{
  "n_layer": 15,
  "d_model": 192,
  "n_head": 3,
  "n_kv_head": 1,
  "head_dim": 64,
  "d_mlp": 384,
  "vocab_size": 4096,
  "activation": "swiglu",
  "norm": "rmsnorm",
  "norm_place": "pre",
  "norm_eps": 1e-06,
  "positions": "rope",
  "rope_base": 1020.0,
  "rope_fraction": 0.5,
  "qk_norm": true,
  "attn_scale": 0.213,
  "bias": "all",
  "tie_embeddings": "early",
  "parallel_block": false,
  "extras": ["some layers without attention", "local attention windows", "value residuals", "learned residual scales", "norms scaled by depth", "capped logits"],
  "init": "uniform",
  "init_std_qkv": 0.055,
  "init_std_o": 0.01,
  "init_std_up": 0.055,
  "init_std_down": 0.00709,
  "optimizer": "laprop",
  "lr": 0.00215,
  "beta1": 0.9,
  "beta2": 0.95,
  "weight_decay": 0.072,
  "lr_head": 0.0129,
  "grad_clip": 2.0,
  "warmup_steps": 585,
  "schedule": "wsd",
  "decay_fraction": 0.685,
  "decay_shape": "linear",
  "final_lr_fraction": 0.05,
  "batch_tokens": [8192, 16384, 24576],
  "seq_len": 1024,
  "doc_mask": true,
  "train_tokens": 87670000,
  "steps": 5614,
  "dataset": "wikipedia_en"
}
Each number is 128 + 32 x the weight over the matrix's rms, rounded and kept within 0 to 255. Layers, rows and columns count from 0. Numbers have three digits each.

# layer 7 MLP gate, 384x192, rms 0.133, rows 347-371, columns 0-191
134115072138140126115148142159108145100146107132136194163128121107147095045169089172127131170124095129099116145122081161145105123131090129117098095167158136126094122167140166119091188144195156139133133088106094150117164109080137126191157176159109116141142167109103143151090157140114134152099172113088168109149147121089134159112123177126126194206127102170123063115126171167140152121159122176133101127165139128139112130172140145135103186099184097122121096107200090127104123078136122178088110120170142121173119135083164111182107098150147079111149108143091093094188163122098130146
130150137079175151083157129168127155086161162140146104135197120156108138145134140135124143154131091110207092131143135151082136124141134125103098070147094130167069178140123122153182170074093141062143118132158114160192151120140130162145096108176097089067136069096139133096133097152187087172182139121114095120151127125157041106109150172118200141193147093131143127061084118087193130143130127118110090138187152165124128121158131059152141157147085120146200189126154092102100133123166200107119093097115173055114140130099146162158126127208149148126127110109117128151219151115144134099
114082124100146154136098134184142109102112137122106127109158181104138092159098122217075118104143177158134070113169140136108165160175127063110111152179166101142075092112105122148160096066138151143112147111129104187173084159120145102176137161134115140185144108157108123142108152117081128154109177131090110153128077163114162113065155093198078197086136118131163144115075110150083145168069132090146130075105107191160090141162103082171079137081156068130102141116137112147101114145121110114141106118120115144160183113142173137166087070131085165120125053166110096111072164102158110097
082145154167109120109226172121132058131184091157149101087122121142109146128128111114118103170075142086175148144108138134092120095092170096166164160166123196176099108106143127109114158118153161093130101146098134120150117105096152117098146121111141149158152192185101078159193146099082132149098076067084120141155133114147105104120158140108161107113144180084135144098125128158125175119109146148083139126083122120094236150124141143095103121152060170108074134071112104157132134109090073138171173120124130130143144057162153098087109097120108145129172107102108149135194171160152091106
102175110149162115110137147133101113075191135175061123085156145081168125094097120148116127168131103155126086153114147133087075103104193111150127192157112168187149111139095110101109178111129180094110111085163134125188138152180167096067135141184143125108127184133147165098085123174131142084168202128114143123105081140126082115129094148192137080152105060096154053154119174140086108117099174121181151102150168149154101150147129145122080119135122139146102154134105191149142159148169200142098060074109177141159087106136117145130097167184110167129141188133157118126148100115121128075
109099104074156159152111116114088117105135128122093116084113130095192147191156083164129113116157118116147108143180143147141128144182122137126155098104132101098122134148117119095100136116089112077152048074125147112103109129111139103177099126088108176154079166124131187170116141137110130163126127116112163096161160111149111162126195155074149123175091118105133103108159047111138141133116160169173190125087108066115195142191111177088097175090129152098159112148121119069191106131149209144135124145208125091119123179100167076141056101105116125149068120138128164152182177158137150093
090191175118121119113067188109091108111088128152157108148133136108143045175164117130099154151110109111144133181141099116073170184114118086145133160147131137162160121139141094090179159137101096133066169110139121102166124127123107101092181096158130092153189119102152121112133146149088095146102127080115171045165096168102123097145127145068133112157110121137093118139142144176149109094130151127087120128087126188133124152153202162136124080125121115132120124107178090048119210117081105122101084172124107123096100143137094074112150158128136116118092137104122067136153135113105118133
101094076139129108164067211066135139142087094116134108121120133068133127242143084145089171101191138184124078154116096094165130178103118087126096115136141077101123109123140137162137139133100125160139153133100101148091182146203160168129097157185143078104104093157062139125075109174155128152156135082114180096138127198139186131200174100080115096145162178124103080132192156136096138090171115159124104158152128151112161139120091144165072124107142118045182134122231135152126156138106163109141148133167106125137127172115131110155169059185119106079141080077156080080170134110168107111
138093142120178114109067095137122123123064092124097093115140185109180119130114137129150133149073192152085080184097160202115141118155171107163144115175147152092090162076145128134129155113109116127115166116084157142177180165161128192075156153108155173115152085171115156121122125150106128129174135132065132134113104162129125090136126110126103137142080153113026119155131135151124123093125152195168136134109143163111177117175103164170123141112152156145160099163172118080194075077131135108205169101134087085118132129114090064038143040124152106057151131222121133148146130086162162110
114131093109153179141159160071083091108108132134099046104183120152094142093152139096184138161125133096110170154102141132112135116170109117076146138155075110124130107109164156167180158140142119157113135115095139151123167101133126087163087063140101120143148103137090133137158095112152164140141157121123111139118109163138077130137119104102122117121189104093148197164122114140164151080089160125157164176137117119075135158149132057084117221125166097078120084109169088076137122126049113143197162116133167137166097172157126135127142140167176114137139071114151115071080110124189110071
100101202184139083127093081134134134157144134124116099124078156131174141088165112116080069169150093121184148081099162114102071113156152103102092152115127121138119156059095130144193131075093109099080093090107157086106129160155094198117156088131058161143114110119067177138115128152051128151133131097070162150118103131119158118151174098134097137109078136145126102101134100109102071145184121149189106156115127106127135087137098144224129125113140150118138156158168171157183181173157213150127090108156191153112157164063131140124097083068093096168125096085168073171138163188134127085
105158103140143144182201162138128125063132062202158178094131059099159119171157140044163108133198130083071095124144146081094124141126166129101097088115136175106151097105083109155148098115132022093098102089125158151178117127121117188166100117107129111125176068139129093128119187043171133107091126126092066163150138122123095102091178128143190210162096097148121179140125116130141116105026143113163110101129138145073153142130135132087153046046115122086138123154143076128153135113087174136130112094132155125151142096117164076173066110125181132134082150051157062190132091129137137130
111161144098117125101150152131165114109160106112148122139170135106153164144181096186151114115128146080053181101039126102155069107116178104175141103128110156119150164117143131140103129112114137149106125149109147106107167158166232084108114142097122142078142113079111110134136173163135155149139159098134152082100119112124180106104165147194087169091112079139089067128160141172168102170117091150098087071111125105126064135170204100147142077138091085127122150100218081146159154114143097152132146114073160134142128153064157208132101105118138103147069123137141095124129171123188094112
133064095107108139088141114127095151203090112139087129092166058112163140105114177150074164184130156119065114138163081084133088168139183185081189174147133085120171103087168144108171134076153104156104127116176173065155113125129106145160144195123125130114134060124108151099083149121160107097135143102133131122176132076138118158097132099113078124169128140112144123141144108137135162116197104172177192159105159161075127114188130130203107107068158132095135135169113143113151122073102097150104137113141140116114169145143095156171141088106113047117155112141126174124133124135129077197
119126123126164105191144178132090109170107117081102131115144079119119130112105115092135170156139131123147116194128115104098111125146089152148158107147077084120151128112140125140110084109140228078108102115121115081111106081125126101163178173143151102120118100099146202059054139085140140086126168132109102092116115062123095105124104145074131113143131143133055217078097114116122092084193172106101064071107162133160149162144117093065129130126131127122122115177140142104168132147136090112125092067089133103096135132047128149126123187169093085131167113066153110164194128164150177158
089090085120165155152101158096129094120110147180106140123131117128100100169178135077174112117090118138132072120072126179099110094107053094129111120171148131159086092138136113138139106105129215090125166123092107165167097144101109126118193083171150093135120162092123177164116122165119124143088093147162155106116110140110124119123174176122158117135140113166086173146068154117176139102136148102153124173087132137126195144137132094144143174064163139112151174117177120153182183139076138147161162169129159108201165133084130154125116138154153159109133167123089126096167205090162189112
135135101122120159102136210136132105137102174125117141177079183142098077088126149107158122116139109161128074130136151146099078128121108121176137157161109107140144135156159153129130170158048177090137152116129096101153128160104124157126089140138139091101094140110041128105167133134148138127134155116183135090146106131062163139132150176030184103113089085133159177129181130122177061063141147136114052152213137112102138173169129065140113145110167180106169074089142090120060100153095147162119143154149132101105135154080149112110117117143137122117134124147190081122118120134120077147
161077115095103072168204123153156170082100089154106170145164147140085129121122116112145110157130130161137100108154126149114162093127088200089165109176134136156169098125089126152105103170089099103155127152133105181134144179122106137127148137103146143178100113141103136149126164120116132146076123169066154134075195143082147152125061133034183127073107109200123140119116132140113132134158112102104110105142142152113081113073131127137126112140067131131148119160139075042172095139162152079091144117144118157131109147095153148208146069121146131109101165105144164108175105078120159086
138122134122141108173100138143102124151131136136148085088181079127123102072132142152090140118098151125099168161154191095180145124146105109126136172127146176165109109096104134138143100112154119171091137133119152115097163160142076118113152176106162070158125138131131088124118140193122135187137112123175138185143168084132088140179175138123093102132104167164182105177106113125092166106145109135141161031102115135088116073093117181173071153118089134109160177161133098130171132167131156090083124128163112110192137144167138148179096084094147152129092113113163162085082148070129135160
128125134144135110137118199143109085063137151156117139178105156172119113180096197093160166082127148054092122126096101114087143139136101154103186136070104147191108060111129107148143149116117134148065154127128151183131102115175191140153113088177103163132156096154133156129076090145116098129115107098112135170099103089035147148122105120095122110101137108091121068085137085107111160141133094103144120163126113177173096102089147183146138174107166099110140152099151127109153153127140115115121109121112122124110083152135127182135109127135192173113106155144086097157123086162128141178
078113082124158155125130094159129120101096103116071116099141100094179095115088117125112126121076100105133128164143138110103126160140129150134130135155167128102131171101101106141129100099121085085109104099109092148168113132145084145160119136066147154132144123116128130084080154109159130098112131127120141092111153098152063150110149134103126164181101177123146150089175129128103192139159111188170164138130132148130202134116151207075105105142220187130174048171162130124151172090191157131138126116142114115145156063122172078181102051165149125128117185117129157122142145115075126147
068189174157151107087100107119092149157121142123156115127217106087134175137127108120049198186178144155045153195140200103165185059148171165108176050151127134165189106154120157125098186115138132139067071042168141160108149180131141214119176161101130154133136111088131128113064091152188160033175119127166163141180140096124124073116102132197052123139081154096105100181077066170054129126128135144120119127117148122075070156085076150131124129140084098161105063112125133072095135146113160118127066165125157137078104169116097171078040169135124081117116159085132127079116129127152093123
119136101143145097117071152124100100164146131113124042123140094075138085128102114138141127115179151193188139149147135049135124139142115105037094111123097112173126139120079152104155105121123104123073117102122123186123101153140103153118101149175126155156106127090074129091182155159161128122076098180180124151142100137113114117121146157156140127105105157153086148203099172156156111089118122109111160157161135106176174132105120129106122192129111208098089158189218105158139060141152123068114199177095177074087175143142124213133124090145152101172115157100124139076162077140159124144
122091140116130104153136196171066123118149172147166117155147144142110132147100160126105114161084141067163115089132123111105125141104049132149121167183143112139101178152113141121112119100124166095140168190064114183148177103138099138127158112154192126124125140095084137096144141105155170129084104171116131068079176188093110075131151180098157127177107133161091100142120107145111178060155089156175118154134134135130176137139135136149118135095154122104115086131171084153124120101119089168107151107132136143114152141155119152160104093088104105122184173142158104084177139169101200125
118184146140108138102152140114094144110097146056120142126100157139130182124194144081070119078116094140105107085095119111174112139116141104130123097139095151121141122205120149087148081166112079079138100102142131131091097136166138129118154130163123109137115184147155149159139139080133124152114183148117106068114092115087171100068126095182145094082132067110135135142122076119157131141095109185154104106213136108133071184086092100124143104143138119155138164117111179141117145186131168077094118140182092126126131170105100135112086181146073163115162133185123125108081116097158136122
# layer 7 MLP up, 384x192, rms 0.127, rows 347-370, columns 0-191
088126107139175140115138157123125066127138093134083055112159145112127131186145170115120076092076156120136161100069154103134131114088112082175113138108123115194114097108115073131123061142121204124144111110167147121105093112135131133042135100119084131140145147088191115125159129107164148132147123112090135088116143104117134106134143137167135142157149142073115190130119179129186137141120121111081160083127109186092095089089117109129093104079126142201125115146077142189142091164096100065171113105111060096098131130162139131115118136108192137127087081148143171089167126116120136129
116094119114125079147212211154066154093140135104165116138233140165149090137168119134197167125183124181143160177120094145109061067071110101148185145112160085167127123136172130170148166134090147156172164136091164103134143097130212077145147158108059092113080126050180116168157165096118110129114105143113108124159128170099104150168091103088137173117115097073127108137144137187136137170114193136124095109162109119132108141200159117169109142138133095147104093144141074068089159105112213148085137052133089125147141122097157113149161135144100184063167096081152096140164131115154144044
053144085117141098146113135087126088128140143153073115076166114112142072160113115145168184145144155165113138165174095148092176075064156145122139091115139164109158121120159060170164140165119109080154134091120142173153148138121181119172150144075129074108148128124143120099112230154079151067094138137098075151150143074095121126141123054109143156139141142121148102171200100138119133117147110132162165123112102161104063124150151133131162140181113083129099126161126158169123195115092164132087055102161108142143136092178169103160125085125127143127161127128116164099100153136100163104
111133077153103104121106109154118171087125151052130143197109186165144134117114108132152153135134075119159136152113141161146111128184091114101164119144100186110128136164149156113151119123173169090126141143124167158133208174162136127081170149132127118144139050056160144177077131130082157143130133133129138076136106159105156125118095152032149122120160123104054120157111169117109110064133108117166105172112141047147102115182165078159052137134170128146121092080119059122097099119134151156115101088093135101145175131119082103183115161184132115171194086146135114113105056173130106127
163074146104159147136146111127161098227076124127063174131151193111121179095155070141080135114118137103125171110169185102126123106139165110098193108142120150134119131188123086131105155118084129127120078120153165094120149163088109071146154105085079102160202139120140129128190111159147132132138119111128116102120126074107136112088109140078138139121066124123175133177120198144109171130122138199092161104125115098096093117150147166130120120155129139172116147168105101118169123130110205095164150151161052125144096133171119130173116130130117134086113153085159184146074141170120089136
133152183108110064147136127177168106099151125129211154174181122156117131115154113133128106103104172095144128157156178160122143096188156169080149178071149082104103121192127135109134131118107177094166128124195130137135094104088133097077151114130087121101153052135085157147130171169145165163093102117164137133116156153124107128155140107146161086182145135145102145096154130120153157110093141140120133124079149110149153062117102171146124095141148155127145094094104109111128123142123151163179103131130132162120188129137126088064095212108137150102102126154120110139105175141148102066
084138091119121125169112121158107113111098129133146152140163051128171119097087123107062132148178141118163127133163131107106155137177120162197113096105159109146123071166109137085083132120138063168116156113177074165113101128073094134100151157102133162094110103082161083100083160114151117125092125126057133103100119147141165194140154125152111154155077127120119102123153138150048142153120143114141161114112106167119083126119070165116166146100185115146093104154164113141147108140177153180151122152145153091142182106122167082185143079095121136092098102161119126105092151154084128116
195174133115130109142089042164100126106091126156150137165099147118120089103199166101084105130098157143082086117133173117163119152133122095137153074105133155189035155076135122112145088065097119059147114151130079182078164180146143115135136136129129110185155172143081148139125111117048131124184103144178138141074085101152093113146128145165076146126131095129120123088105065119187132159186111156136160120095108172133134128178079158091144123167073113132150112199156177114142158068110136160114119114158098152139157152156054152114092159106063102212118135151068095125112135110128144088
175171158135125166156138164088108104177160125088064142117191124130149128137110141142119164108156073059097103075178117156116112113168144151053131147073091135104128126129118108135114080120150067208119101175193131127088135088096139110208138009129065160070150113102167120160150051130145138127126102087138162126187137118131106120122121118146106157071147151143137133097125082119084134111157123141189133167157120094130112122142140125165159133103158095108156115087100158129121144104092189112123141080087093171102181130150127124116120164144186113160102096103152150157168172168201097179
094137150115132127137189113134171136156159127172131125142151161121118167084129157137154122110128129122139152084101156122134121093098139141122156151153164115170124161162102153148073118098131143121110102051152094103121138149128147158140082150117112114065176151144109100121142104126194109183150122094112121158144101083109121105172203154088162129099089070181120098132036102082130133167126131089113140050140138148095101146122086119102204127095107169138165118187154108132108077115089146113125095164167122124191188155137148108121117059091178127176152144129144109113126135144102176152
091143141100155100110217043057133150128166115151111183105149128113141090067072090164097109130122140092178140138172096153108114102091154109094113135127135135140106117117132123089193163110111103094154126180074103105155099111155078105127181101126136146148189115160166130130185098169099114140111080136133081110133170082161110099158155120099149121110167101098082109123134089084069118128117139135162069175079125150145131135106054160138123094136148145125081061113102079173097190102171082135146099174102166135058157114164176136139134073081128162108184171135073141102146198129126185167
130145127143110117175120174100167126122132123123101098171117118134162105135172153128116131100125121111158146120097140055068143156067144127132168082041127117146064139117115084160146162173076187134132105143098106039118149125122153097072139109186101152139082096138055096163051147164140105142159138140121129172116067147123176126126100100146162126117165106114209133167081083135103145102076132123128147139110134103109163162102109070165089100111199135117209183178175139155096138158122114146123120212103094188128117151136129107148070162086123094165103053089093087136062091098142133067
093136145122140142148094122184167136115112134134094146052153132119132134095153050176141128124154151097123162075112147174157100074133107085125109100145134105187110138108076089157113164081137105143063092138124098145140139131110206112138107158139131121073210110117075117118159128120100146100128121064144162131147135168146195102071158160148100173090134159163096100138122158160123104170093133128134127076124126112134041080204137185178161116102076091143123129104122197171174125141151088105110160080094111170121107127151138105132135100118100169078129132173122087143082066145180097142
141141175141106125121114175114179089127134132159150038146135145115092100137150100099202131088089089117147121082163157183076113098151094125152112094113117107086078111086114107119142114132091175129127116134125112173072132140131105121184176172117134089111110133162151169104148100093139211159165082161118139134094119121138094192165138206137153123137117119113089192153054120113084122128140162120129119200173146137134140128159097093107210123144112076152156105161117152129073113192150155130118162105137083095113103170174102115133102099170122178142143125130097039107099092057099207118
208107129108150180124159151077178132099094079127124125096195126131109172183147138124165135113043095084095133122139097089128091142142090159073049161096076110114122147104121129104108141155129146154138132085120099023142150131159174143148109115110144115079115088162189150152095144162007035108117143108171096160156110086155098102129136096164150160093175121032169171153127129115134143150106115146176177147116129166149193121126152119068141186137112089169154139177086179116097096137123131134088099132140164114101128102105078131089122186137164123152177143171098058090094155124155142157
119119116120127205196095120108125122175101118114106167105136146100090087156094087085099080156093143118181065109136118098083109052084102128143059118165153112132100128151118127136103130113158171083196131174115112123136102138152108083091156091156137152161133141054129137127141105099114128150090068124114112120139139132153137117078106123127111101139101165158071116124113160163170161154138130073129132109055110136116161158131122114128141154177178175148088161125140152132127149119123114137157218066123137088093142084102160141158134110154097156092115080135099134077172155111116174154
120121143117130104174174101127098160114190118178099107138134135155136147166142155164120159129122128087088102070071182109108118136139154174158183095126138079105099126091102144138083147178164119143085136112168078203081097118193121074121136066100095118121058067113100105172104125112139121075134101126105086147131168183151149110132141095106196182183121127135058135115131117151174110157083146094130142093114139114082145133111139099066155161089135110091162141179128121111138152102153137153127123124116096185152141147120149095202126097173168113117074116141050160146137092162083175132
131123095135161147141127123126134106101114110180123129132091173140142141126150192135100143130096189154128130083180138151147111194145155068141171122107150115155137141178157123137109161171152119128123158085116113131231112141133131123055044057112144116136180161213086132126146198112210108140124114148138093126141184102167132038185132134167169162154127156134124055065158134180157152092131145138184128148135128114115110134090136154064179102158125172164109052134134124131158116085099148144124145182129117121085120144110110104120168150084134140135152115136142066111144116148106079156
146084123110151148125165150145140125155104174072111135131144138151139152132153157114193101130147180093131076193131098083127171164166102160197085125128089150103088113128130148129086104127120179096073091115171181061155138114116039119128091150094115148140179106118103135141155144104200078151169114104143121101138140148129094078083166150142059120130134155150138074165165098122125109149170155138121146140078112104120184123111119126116118121163060122150113067088092169123173112131113165116124118114128179154105077096128140127211104117089090114099120118130166146184109091084092091154
125141164195107148100177114134123116084113112159119145188142167095129137189137147100107134108192088095113109132119106111086147164179148090115143122127098132113171139086122135090176105155091156156069122124061159165115129131135158119115091065150139151155097105130159154175119132085083105151098164084111150140111129127113094112127207146147137130126164128128114114136093119144130144161109099141171144168107177096101138181060170095186112113124200076091174150107111110148049165138086104095122128165138130096094070120117076127098084157107147116123127096091119089168076126123198097158
118114175105126146113165134162080108152109113192136167129070113123195212140127072074130114134116127125132121141129119118110109117079127084164130142193128128114144089114160084093128118172109161179118161074018179115156098098145127135111153115145118110121151096121142086087160124137143102091103125089094146111138034138114123116031111096104128107104119188131149092063145102102166165112150144130108132179165106107167133113108147134134123134174108126097138171113148151101102147125091068106088085131138128141107078110171116142088158062148065167118123176186134142163131137122130163128
026167145152141104106142083107129137198140136123174160132203083163094095141082073158050172150151150188091138147185195128124135107151157138082171135111105069137192135151173123154140220147116079105142098139160148133153165175103164157162176140105142104126250189168168110083132103174115156097144136099146208145158145144147091032110157124133109129160103198124103114198124099111095140063137157168159104056146108151085058170137101165109089134213104153157081121121122146101100093064103136101187145129175121133136164137073131118043099205113100145077139133098155102124142134163132066152
167122101135164139100106111141110086093185079140158097153146119053049133086157155108136146144119083130090135159103091185129166125112109116136099127176113141156119084123192127091122116083105074119126167075094092127086184139129182122193183117084174125120127118106148199145085170127124114124115127158043114160141116089057153102115121134121091156097103084162077137141131203137148199109163137134135173168065145128132149140113135157154166152114153123143121190108120150132157092189116157140127099171142166080120144113096130120196111080199153167097083118116182139123165123122130175170
075161067135110135174133114175102127105114180123225139115169097104117124185128171132105141146124152130096150131134082128135141105105104068116120157122165150181122110126092145157099153111133098092127174123087126129147126135129115154134154090135154143122102168069122130135142159168127145173123134153130181153115146227100172107115155107127086142180109140106122069123118144169121161151146127150161110153094128150125150140122127188157003106102144138109049119063154100138128182086135148145106171131112120125153126101149168114122118100137081153118110120121115103082146122114141147160
# layer 7 MLP down (transposed), 384x192, rms 0.117, rows 347-370, columns 0-191
124098140126134121121172109108131185130164159120113104112155091120153082126123121130117144147120107154135135157138126132119148149094125127141157118126116123152147128094144167179147086137099090176104182131128140126151123112109064126156115139111128085137105125090170089086157144129152142117149077159122130109089137119165128116122104128134126152117108169107120141170176104147117097120115103149091117148097255110055147142090138091143141141184153100152104117142089128182179176161102092127134128092096111147095076176145147192076148144071168112188113161101149177106096130105152142143
118160138092120117042108117146125121130146121150092154134062142107144121127077125144146074121127117123010097150117050112145171133187137135101157140172127100133130132151125123112177074135100112132198147088123106103131156087143090167027141095125153156127128200117068076162062120098125072125049124112138147118123116121150057141143087125132064101114158169122103114149179134127092162093124148127100073129160255147159106080106127173030109178063133137128071145116118101074103112154114097156143114138149148121141139118094133146145132135086122141159156149122124153100139172168162124170
052148094147107109109160144068122138147152105151100129131147092091160116083157132094162182169122095159144118144166084107167146120130159110131087173103100144113117069173159041122124134204106108126170127093107171094070126125137143125125155075148136066086131224118069178123144117131107099103104146150195146152136098083115132116122165139085170135132132101129114154101147142161127146125165173112166151125109020090054149119147148124128135090140093105133094129161151199144086078138122173132138097176096090101141100095131111124091193120056110123148116146139159089159159107117113064118
115115148106162161121146187073176103117136108190111125064130076121135159157106173152126074031111172083139139159123113134106141107106111178062125121161116161133133180098073099204155092067145112081141117157101082130081192135110124110155104122108118117079134153108167158129167091118168146102172124124119160130126142123152129130147164141128113091147095155123191167152129098125116118117195076054141143176087084152124137118165138161160167148125150148133148155115225137114121136136136108138190091125157159096097130085102140149148164052146142161128116150122106139107088115049131093098
137140100073114112095141142092105145200124131105135110101106138106100177143151106127109143112131155142112183081110097132147128131093098081105128115089093132106150122105109071185129087172112121149170099132090135150141134115159100141128112136117125092213137113115112210143106095122108163153138097129055148137119114119113144147139142171089097098097139115138088203113140131106132157086105097141145108079125255097143081102099140108175151112144130126121095092155161141124131115098175120123113161102106162076156102163089135127127147117114107059098133126100092114130158200148074149095
161126082132116140100114093087136115073071105100114145175136164128071150111087123116138104173097134135125114157145119149123106160078137097135061192135135135139156135142097128098117085158108136121120127151125142080157131130131169143164152105111144114123100109158109145099128111107083125139125106105143147109123151111077138132116123058138159167119135157147024168125092068134159139129113122114144130151114000150133108168157143099118088187144131131068161147086113156150145123131098122160159103082161100134106108097174167146145096117117142095138158131126151168108092094106166151132
134134107146119143129091154079126186153107102166144094145128110132095178137167169133164162114190139143108174168144158151134080070112180113176119074125193101152153100151149173128115187148093125152123168124165145147111056177155142131135143147127183100168134143194141095143142110132117159135158090110144123138114141136188122198071097133141182142172077137133125128055096090113129087190119174120151178116158101122113104102092127139149143142088108144134138153168102092121100107128152171149124108143099093096107208128130074138169117094123158139102106173156105111090207155132113101072
124133110104130151132081113157124099118127110122160101129117133170118098159143120114131127125192133139166094082118111127116125118055108129153188127096188114131117109120140119155112145152089095123162105155123171121158126117161077143091204101085100145082135114199127150173040123112046116108160116081120124101122136118156068192153079111124155129113125130130091096098091108134138157076066083155102109087093255141161113185161139162055080127052172107120144123097117148124116127080135133122152122160150136096133145078143116050154088175141118162143144121166093142129104137116097154061
140127145140138123146141155145157200118118206160135118128182121127087115101128082166101070102075056129147142106125125123114136138097141207124114167098058134097139116163098125171127098141093138160121154123159118128092086123173158093150133119164152132181136155066158079163206192064141112135071079086133169137127120063209180126116179182152140100136166130134158132070090117074158112149130134140154122169127122104190083155081149091112133153127109154119076101163134107170116132191091137147103139130130148210079086063144152114110126155138069079179152100134146103129135162126123131157
125089123082127140092107092093140144192139136171124111142120081112119195154126175088117130147163131151082115201166175069126099079139116115154170124131107083095123109116136171123149121120163132114120163118133148113093082131219118118174100128147129121189179138118136183102124102162115132162141136144165090124128142130125095137160133154175123093079151125132126141111120095117170145154144136107194115137113128103103170062102157086133175123142096091090052104086149178106094072117102130098091177151128123153153088133104125112129148112142129116111129096151107124171062176150131115046
126079115119161154154200250109146122074089112150135136115181108115187146079155109147168110159162114088147145080140127086139125168124189131174111156140113155080131132126075164122128085186133140114115138121136103143110099124123159057096142131139134119108186095104144112114155125093151101036164094149114119127062189075119179163139149185106205172082126170136163190152127121121080129152110116152141175153149159146107134150062134093172123109129146085168148126141139116101116069142158132122137159160117113104117138115092214108090129142048158145125127147104108140176110209103106144100
204065140134164123105124120094095097150116073116087126124125077144184163104017105132082102172151148179133095124164110129090053108092070074121094125144093137189126153146122174167112159126118141138111187164146127087071196074159106169187165160144164083105100191152165141162112099158125152159105117182106147175090140140122074221144108087113135115120101157101116093076125141110123109222187062090122147097128017146126139122081164124131102148138131095105141152175124118120152144127129070087089118127155087126134096142088118128134131115152184137107108108177091116128093112110108160133
080121124124163161078089121133154108150138078091171182118153105113078166179118183131077113144160121101132127130150150101129106087064078115148086144132124152106129154108125060100080119092218156089100147149129125161093122149113168118119077166130132132169161106163152143166126205134144151124080125136115126111097117133097136117086109148146086163131109089161065098121149093170105092124112116124136106141146048087143080064117162148119157089077139126124082186155145111180179161121162109127137135119040085065106136092119099172130116136162107062135135120112134154201199133125123073100
142169134091146110051113130165115130113173096132144142088124090114150099192134149074142177094129095117203111138112138095112151112116091179109171144059142110135075129160150155115157138130135125081081135144093138105197127197109099104088171184153073137165140148113170164174187118161126173128096077127154063135125171112142190070158113109065123141099132154084133150146145158078157109141117095099053121133094127065171167138157152142106099062070096095124113186137160111115157164124156119147123135154122149186130131105079073114099071071142163122147144188142131120130067160130149125131
155147157122137194048159133204175120138134137112128112113098146094170118181141175163107110087130106184152121140102156109128113122075082157154107086122122130165165136115147097126169141174176097172138146129145096129141081139144193149107021101154076125133168164175111048145144103115096074121111134156119122107133128199067159197067126105099154121143163141071152142082132146102130123149091110109057231123164176088092137107149135145187133145012130117118135147098102158151126093102082126145128112152158106117096146106166144136093110067112135094128098117088062148155094098117117085063
113152103118146169113085147140133168147138084144181139115123133098057145128152082074078094083113157112109111171156144137149134129149174168146143127175115135110168132200082129148132120186127127136076081196127126108075167186144144091116125168115120161105102127107146084081174142124114138117097156110120150127108180132171161094092144067151106140090165154151120098126144119140061138148100153117128140151109190105153097073138143159111158137183171100103064116156101157147124195115140130189108051123115139164123131176114099139110136083064098149108032087099084133092124113146129118110
083124131128124125138191166134115147128121128126091113136121145177090120098128150094142160113112146188130130145086164177123127151156097105192121121162198155126105142106085180119097140157143068179101080152180157162121136137133108145145150122134113088110110132111141165128166137120135030103067109185118167121137198163138098101172091151110181109076158177101179133117147105215162208183181153111119124120179010122092124120111169147127140134121120132116085099077122163141129094151162099146084138158094129091161127155141110170079152106124165090143078196162093136136095133162188147127
080140077104102101126126148137111115159174128190121078141049111153116099152170096120110181188106119091119130124116137166120095094158131103128136134157125143129094160142094122096184119117128122139074122128160133145138130124129082076111125121170163157085162121160059091111127102103148146111152172105117154090051094146101114099166119119139168115142169103125138100158129112124079152138113094170154213098098255134116168169150114140140134091105153098120095108099101169135094156058142153199128135064142115143140097176186124124173136126134160117104100133161090093138149110207144090087
108101175059121093152103114150156173108148122154085139175125215144164072093123147197141106121112125138190143139130110177094223148188122099111108059076118088143101100120169196131136106119158117116108147159131144164113126144118133144139088130095155138138167121130175086129116124080169135097133117124117103187096135146153117119109133075173138164103153100125137113150154080195176061109062144096125157154110166162149064134119101107127083134083115100096124115114072129151177140127126142184157161126104137162127085107179109174174109108143168111124144148133129109204120129141120108120
148117133124085111101097140169135128168198076093144138125143099128128127124076120120116186144102037116164129145122140144132142186054088146089145153149144080136164134141111100058095133127126138169115104126133162143153123062102145087141159095087132079095116087124121157080111111101129140107152115115127137174103124078142112111114077098124116127158132170192072163113169168175101193066096086143128108135123073115151140114094128132120114137167163136174128103156131101119118137075157093111158115093088160101155117196095119179133180121076121128151115097085105119151113137158158134110
080138140156151103132120146101093164134144155183082149113131105076096124187152135142161229072066154088103130090155073169170129116198160191167128107114126171086116169179100140127118142073108141147091104137146105139091133145127106122108120117090192196137140105153132121049103109138111120132070151101134113119130120148154127182127138149125079145143131165149202085144155113095061061176148125087165143107119147123120126161121109125144168160158103139124132126120178136162144082131142174156138102169158134118095115101107137112064152127163166076126193140171099141127101116105152048138
104189116148117142185092137141130118149130126139157106166180079110128116095041089109112157137220143114163162131124095114116110136113159113108172125137107164118133114148119135149221186120176126101114108143059054162171150182155166069171200146159116139101161150119098143145114116142158145131107047131125172122146133137091159126150155170119120080159098096146097098134115115166106187140090153197143053145134234150104131138135151120095116083129094069081144148155189122081114056096124150169143134166145149119154094186085181198130116144160087112106074165164123069129194106044154153116
107172136131148095107127145084154143132124107122172115106062168137075151119108112147139124145159126160102108125151135173144162090140131176130150130176140168098184140087148227131138097099132073123093154077071068115070185137090096142121147138127122127175106124135081212122149099124108115136094046150165096090153090125106148111122067105136064159120119118139133150101110168117115160161162142120157136153086088156151140131099157150145105123112130128108154190115122116108177104165118146154091111186089188098143083177126110125153154143160152143129108054108165131072118180079202179180
134121142153105130168104161154151177151118173204126134112086131100089144124146135126106109109104099108102136127143146133159160166159113120126097134157177129109148172183091035098104106151103139132089078152156127139091137121119145130105123096127187162148186174176083095139158087114107110136158146100137090132100112121116124114123155107092102115137087135129143120205150124155129077142086120127153167129104197217108155111142121114155114199149181133135100135134123112159118120099137192116126101127151155142118191095094101128154121102110148159085109070184065119047134164100149152114